config = dict(
    num_hidden_layers=20,
    lr_mult_o=0.749,
    beta2=0.99,
    lr_head=0.00576,
    final_lr_fraction=0.0,
)
Each number is 500 + 25 x the weight over its row's rms, rounded and kept within 0 to 999. Layers, rows and columns count from 0. Numbers have three digits each. The size before them is the row's rms in percent of the matrix's.

# layer 12 attention key, 192x192, rms 0.0782, rows 142-191, columns 64-127
095:479486490508507493537517530475499442509507454472516503504535520525487489529501500548484509467500495482503497501514475524526500506475474497520515577499499519482547473531499523529487488506484473
097:463482472492521521456466489528508469479491458551420491522524469503494491510502500481538488509540476514469514510463481489491489472487474526507487537507518516481500525506521473498487466545496461
087:456517485540509502501548449475486456517520476540517478513531488478502503514482477514508505520493499475521533507473509516488509499519526533511513498500531502565508538513522505480474476500527501
103:518506485471526505503467536491523488481491495529483469503552507501490520466497489480451522534498527505514511515502500511492506483503448472546506488510471524501483512523447507524517525446520532
102:466506475477486508494511478483476537500442499520519507483541555528513462500476467518474474490495508479513519464508499504485549493517500466510511506537539523487530510498488504528461536502485528
100:507507489534458519512498500496528476556484489483492535501527449477508478476502545506485454470500529492538508509504490500483522486489480505503498462508466514494529506524469487517461522494550517
099:512535524541477493527498507472553505530468494487534465508521490544497533502493494510509473497480495484483489531494496522504509502510458500519519497466531494480520526534487530528493513511510561
100:493478496506477508477584478436449516489507524442493490489524525439522504489520480566476497478524497479502546521524505486500512510513513511495489502497493480514480527518524521506480493520455533
103:479498486464478471502541447487452500482526524472493487484514486529480551526500538502528503489488478501508526487534473527516509501492533520536530507508469468548513521466480504523474474514466537
097:483523470469493524511540480448486452536519501472476537516526488501465511518467522505552500519466468510499519473505490504507500481448513444505503486526523480486551512484503472523510485520511503
103:466494490469542498498495519527516497525516499499506529504520450505492558567500540467559493495513492526471467460466463489495520491489514519545468487506515507488509490527503527484497468500454505
100:531508456463540463526476510531523498473463484517507487494485521520548503478509492506488493462488495511487447524497513460525468529516495484521471541476513502510474476486480510504512494468537497
100:497533507463503521512527542494508549490482485498505487463469527465476525474509495511481513490464515503508501504514512485524476515541528495518460479473458518508458484490480517475472476475488491
096:494517492514453494467507504551505490485520490567493477501466483559477522453499553501522483508512539515489504503512511501473472504509474497473491473510483528534508543499525497446492457472511488
104:542473535491497460509437530509494512509490499498510505495470512485498477491515518534528502487463519493518484498459483526493498527508497507458514499466484461437522494475525534507501474457494498
099:546452501506513515493522518509475506506521545499480508522498483528490478441519540546471498507509492473505471476514479472526513464480492471525501518456535500497527445465519493485524505558492504
118:519462485523507481512505487516502515507497481535470489494510531505526478490489475485501477527469498472524492529498541433490513488476471461527528475503512460488515474463510483494512540495472491
095:507498516505460499490545528486461511483497461486513486487492520528488487483481497508473484508491512494543497462555505488518569521407489496517545503473500458491526513486507510471471519471463504
117:483500505475493546488476528496525541534546507542474496519464441523497531516509542465527508466495524521466489498511488484513502503526478522502512512467507493514491510483544517500468482545484511
096:520520509538473435535460464480512471504465498497496543493501531507510439486501522491538488475510522505520471494470487497512518496521431481479486510495477510514524481504503488529504503523541500
104:540505468461480504508492508506475480502538494517481505522441534557513501464463533513490502494528529506484529484518520499518519493462525476492509493496476516525488520509533454521505495478539493
087:530447481470486515480498466518521519470508509541495501492486477547469541473480462515523464451501486535496488455505505461463511488487455491486485501545530523472509537523530502493543485490562510
095:506496551500514489493476521527493521507470513487504524502498507544508500504562481463544450477462494510523483528501478494488486519512494483495441559459476493488471504496512508491496513502544514
103:522471507476488490513525521502490513524527511543516499460522486486529535484514483515501477478507458480500516516474471493521485506520505466554463532545484470445468533497455452470502504481476535
090:538467511482483490479491492515517532448457484513466463468421521504513472467530476513455481473533523514500519501508513481506528521517495497508495516498522501454477517469544463439497483499467480
104:536514524488535493528503537525521466504503528482486511541538472494504493526489466475510482504500498516508503513509480475497475548506458489524434511525530471503477492479496488501511499519454482
123:533438467527527494490485484508510515498526516513457528528498511508534512483489493506505526504485507490506515535477464484504530529492491492528508476523519478484496525493482515474552552526522464
096:511487498564478493490523525487506529543523493497534517465481522474567498479511492519516507505482489489510503516511517500485481487482449495489533519452568508473474504482534478516519513472482477
105:485487461485545452502481449489517461536499476455496485487524445450509498509507500498504516514502497499487504511475520468505489513510533524508502497496446458464488522476473500520485514519549528
101:488476475478476455458539463519521492484483532477479515495480471468518480455527527501524501454545495515504506486489500478490486501481469502496474519524528502492513491525539488509528482538536494
101:469504464521497545473524486487494485562476479493497512503521454469519492526507493496502500516491485509490464514492526514490487507567516498487519500495525545525535483500563480490485496490509507
097:517483496450489498506501527499419515501510533519530476546512496544484503516523513498503491476531480493522497498522472482504499524483468473526474466528494507506494487529514464539457510465486537
093:521495566533481478494484484512508495445487513493510513512445569502506500437489468525448512491516511476495524520550505505516480518505513489456473516524468520482493493520482518450506530472478416
105:499486477480553493483512540510493500517520531521492525497495483516515475493540539495521500507540445514479465482477487451491446497476509489487518515529468524489492465499533442521522489488525487
103:451512487499507487517482494512534502530477460533513495514524436505542550519515527471544498483522484500477480521457488470485505467499479487527525490462512543495496498534545518524529512545506499
092:510476454494513514526487476506534511471487439519502505517456472507543532518501477491507476514485523517462492508523507443499493491486485476546504546497471493540476526525527473516526514525537476
086:493462543481539508518479508513527550467481477525525525475443510478508474464484436513490508466504504517492483461487498538482513494535487514472479555491500525526516504492479474507504508491547500
093:525495489478484536466470514498487532532517510492472496529497483543495518447464535507507492510484509481485476489544519478494473482521479523491532465503557493490528546501533488481473522523450529
095:506502505541483535493549461494501496460468522512523474487508505513484506456497494512474481500528488478487541539527522488480491527489496500468498502547511515473430558509514481466495489494499511
097:524438527494551494527504488514496484457521507463497494499445522485450507494515446524523486464513465490441498502505508514522504504480517512513490534502479513504494502494450484518530488486499453
107:455548480471489492496502477505503546481503496496466503463483502503485485480503496500486512499471509515540480503507528475485468485551516502521506506519480529471495496490512544490495528517510530
104:514516473468487477512501540506519497526511487525511480502525512471553481515496529444496512530474546522523485509454487500541490491516471483508520527471564474543521470462512457561507489478507535
113:521446469451528490503473493498473482520553493517518489516541431456508561542485476502515517502476454513503491447483455526481524479515529505505524457499449481527514530506496486498508487528490480
088:574462505518524492516508493451501553478495488505498514512474501519524508460524485543487487474484491500491494493489445464496532469500486483510504523465469471513487485481520467514527499490522510
108:476515553486552464498463513494504502475502513420496473537493537503442505523499515503508484499513524477524500500509521483508471487476562499457488483477460508476529519527497504515519501429507520
106:523528484487461481530489527464563478525529457493501478462530490502545494512538509516478503519484491456501520488511504517523518501506487459479576446494463486478494471514486466535508495468510550
093:495518470460534526511450506467494489493458487536490526515518509486477500524503538480503508515500513511504507510490492488516494515499516546584530559469550489519501515558460523500462444484501484
095:522473500462523501508517518470462536506486498525494489489507476486499522516534497500530514468486476525515511465462498496512509481487503473558500533522487479517522510468508458499463483443507518
106:490473456502514555479513507494521537502494478542533545546498487556503508521517502492503479495512488492539504484475503468481517493452504463496489476515493546520498495555521483499527516496492472
093:468534495513453488519531481513467490502492481500512485497485488488501521538482510488511463484486522505496530492516559521487476516498469505489489578504503515470502510511460547491499470516474516
# layer 12 attention query, 192x192, rms 0.0791, rows 143-191, columns 64-127
090:489485503491524496487477472516520485451493480550477506521518533476483501489502474505523502515505475453465488528443503481522536514482471538483518522507518477503481523482494483514509464536525485
088:532521469507536490521475452499520509508510502528519522510492477443542477483534454557541521467483536503504475517527472466490464450473479479492523484501498509479512557500565469495497485487508439
105:503511510484482485509460522500514534511467481530562493486540508532503485503514475488473533477497511487517512505478512506497523507498500479522491507499458511543466533520471507547494538521478495
104:535502461509506483483517503521499508525488495548476523505511489513518464490476487501489532490483491453521497487504509492528494486465494448533497538483485479526466478516520507507459546506497543
097:496532513527471490489503540498487460519520497503510535482497495498485507477535493511486542468513522529491484496523475469503464500528469467531482475446456529483478467514433517495481553495560535
098:513532541518505484493479517474490494450471523502502508490512527507488508495493490497501452495515500499473498517499515496498530489495460501514534493480550514514471507485499524518549502494529530
099:471456505464510469485512486502486507460463492479447494518521545460549504500488468533479479530524470489512512528514504476493518470495494511523496550546523460475512500512499487495474471499505481
101:498486494448491494558514487470493533503509499486461447484509456480482490524511492454485443546509485504519491480504481531475465480431511508499495552529496444489443491494491486553512499495471520
098:546523473494520528504502491495491443469539523491499516520491470486506526477499473468537499491532496472500486515535492514475543456446495488514499511506535469474478473397499484505512498486498537
101:500504516477500485472444517497456519547496525510511530517494471493500538523451510520535466494501478445495488494451498499561509495472483551512488497482551459522525476487470500514529459515504523
107:505492489499491474517488469533509512520466439517501479474496517518517436524471549518515495486448506474499528510477529502509439492563487504498534517512470539515501517493519485492459503523498455
096:522485490467504507503514515445529519549485457517500517476462486482541502514493488495507519450497524527559504511510470490486473562524535498510484506523468548493508492474542500463489481522506486
097:508431527522477519563488495453520475524544541540462487481505480494499499490518574463505499496536552556519522446470468525511479511494501488498519468527489510512475563519490498445521499486514482
102:505486524481542504501523531483496505469545516482459487518543501505468479518507516505468503532542558527506518521454490494519488501556501540472481500508489472431518463509509570473506482450496509
098:519466518500460506459522517473476518463529539472466470511489465516476507510485524495449473556481503482490536509533491478519519480533519450468489519485496468524479482499487506521523502517449489
115:467514510490495507533512501490496510505473506502496486485505523556531465504493525463478503498485489471510545479549506496523522504507514466529527473489444497491497550441537476480517544525480522
095:493491481459491504532515490524470557492509531517485506474508521481509509445515486470441503500489514457508540487537486500484511488458514490486505528499466493510460488486472522503480511466465463
118:509498510472435469465488485502503496482492507536511526498480494498478542511488517467513468529507491534507481490511525487490533511451492543463512524477548462511480491533519509537498466515458476
095:462601502517456496473517481524515454496470479511457538499544528475510465517509518478501497486517510511474498510511487509487539520518479463478499480471498519502503505462478501552465529529496517
108:500464482517468485552509488519503477550522493535524471516516500533526500496524541485508506522506487523551468485525495485474518527492521488484484486514468492517505540511494482523465499477478456
088:508431473524495498501497471545511478496530532488511514492480525504487525522504500483507461528472504492480480518486483477531518530481472500517502488539520531530467523523499500459508547502523531
089:518486534492478493497517509467496507513509501519467546513536479489520444501479525488499480496502528487512493523486485534548485507496504521479512522525524501493451508474524527490495504481503478
102:497481538491483503502531485494497481482513538535517512451526491475552526516479490510472475491493533500483494493520491550501483497499477516550501520546472477457516539517455502495535515470504502
094:491496500508486512502512495516526471505483527549491536462501512464540505497564496478465519516496525510502512474517533481506444507553513489493550514520500492488503486511523497435488455503468472
101:476522513492475491499476509542482492460460531511480513536479459502500508525470503534541474470489492506495540508568502481532521522507493491505486521512509472478544500524514474523539537501463457
120:507473460482493539490509496492547503477468515526511513539507495497504468483457517489458513504511480504505508509525459499494548503486511468542506453503501510461532524510508545488525530497478497
092:479494535545470508496524512520486523482485498507515478502526523490499482522482525504502496553467486499480518544539507512496474463525473496469557537470558464474491489520540531489468510465464516
103:510543524515521464492447493517527463487497468472508481507502502479478526516499471538524518515494444519471463486436478448493528475527473557484530481471476512478472501458523513511531517506504510
105:490512484541475453461504502525488499463537544504459509519494512457477511512496538473502494550526482511465513502506455470515551516486508543486504476511559496489495448505501521486547493510510521
106:529512512520522477459459509477518463502507508494490470544458483476529496501516489527573537526479539521523473498516501471512495446506492464467549487480548537515480485521524496488464488535545491
099:532498489470481462530509479520518554467491460525528510525502531515522489492525519496522469500506533469523471523494486509518523478483517502522519489535494491490485499563502454555452510486466516
090:505488503526480532463523491510501510539480531465515489479508492502516505466455529551480504494512484544544531490543500494476524553532507446544453510528457523466531537539481528429472497489515468
107:491512521495506505479522515522492456482509479524507523542494506553500496519522510499527514518480452499492451462516483500503496518486521565513525483517494525499430470470532509489518522506516509
102:536521504508463420487478531517474503498524527511524522545472484496477518519510506537526514511500528452455488531495485470510530497477479539509553475505555473472431487495536517502517538540529526
093:480500501498512468542517480519471493507524471506477508483522503542509506512502476456502513523445493468483470530527503457501514507493508517516507468486468533510485505512473503482499497513520506
089:508472500522544510471496502509463516461538531533474522481490518480495532514520464509484513496460530478508477469495507493519480507550513481476504497475535490532539501540501520479502501481530476
097:515469525480500555512460504516501500475518485503464469491501493519514473494487479431512462498498497464511480487481482506501545492455472488439544483497566498520529529526496522506510502495452517
091:499490492546494517500555465555508483487472474527459520463494516502540529506524477508484475482488483559465466509517497495487449495550496470538518497546455552463481540515518479457479486491508490
101:492473521498535515485486519519468489522485493445524473493534503485438556562495479524545498511514466511493469461520524531461536522494535505507490522524484509518536519509500517462472493507494471
108:489492509474487501466483472516503493473524492532479561474488522516533509506492511505447514489464494497495501514504510510506497505512467514476484533506504501483456474485516493546509451476521547
107:487526500465513497521515482494502517498491519558503473524504498501509476498495525437503511522474542488499559516516526535483466469506470526463499478489562446478507503465529498557517542504486495
107:521498482463510451490484494486491519513506523490564480516502475474507530488514458520537481505496493486513496494465469517512550485462459526497479486513498468519495544512489484560515507517515462
094:481485521487517468532556493468497490467475480502530527512506535496512510489544503527498453534506482459524455514516510495513520455535494499510519454505496537525469508528518509484505516489514493
112:501503538495537517485498557483493488522512474434496447478487502506462473524511516518522527439542532472497496480468517495517490499502522504483465481496444515522543529491479531504517501469516513
102:521519506492475467522495504523522505477511503492522481473503519541538453495553467470466527462509484459514506512491501541481473491530479541520507469517479516480535458464512502502558523515505576
096:488509480465524529499496524518493504528472471502482510512543517483467505500515514510497493490496492487507511503434505501510455496504471539500502548442520484537510516546477499533494484503490454
094:487504502443524450544559485454487489518481462546510525477506528476509550511520501497520499527495519524539465501511456521538481453471509510558507536512484488500452501464516526528468525471489485
104:533486462513471517446514503504466510514511517544528557499472527532530469490527524491486477504484495459550463481540506446547507500467479499537530497521526519490540523529501461521497515508500508
097:487516499503482476512506488504484486514483488510480496478485497504485501510445476508480484519475519508472469515504540458470461498477463495474497534499517536466515439475503488474500511538518540
# layer 12 attention value, 192x192, rms 0.0908, rows 96, columns 64-127
108:525517532536451497491504484485560496510492470505438483485509469494536514460470521494541539432498551478508529486517516480494507513494526477503437440486483474491477458500464508520484498462487482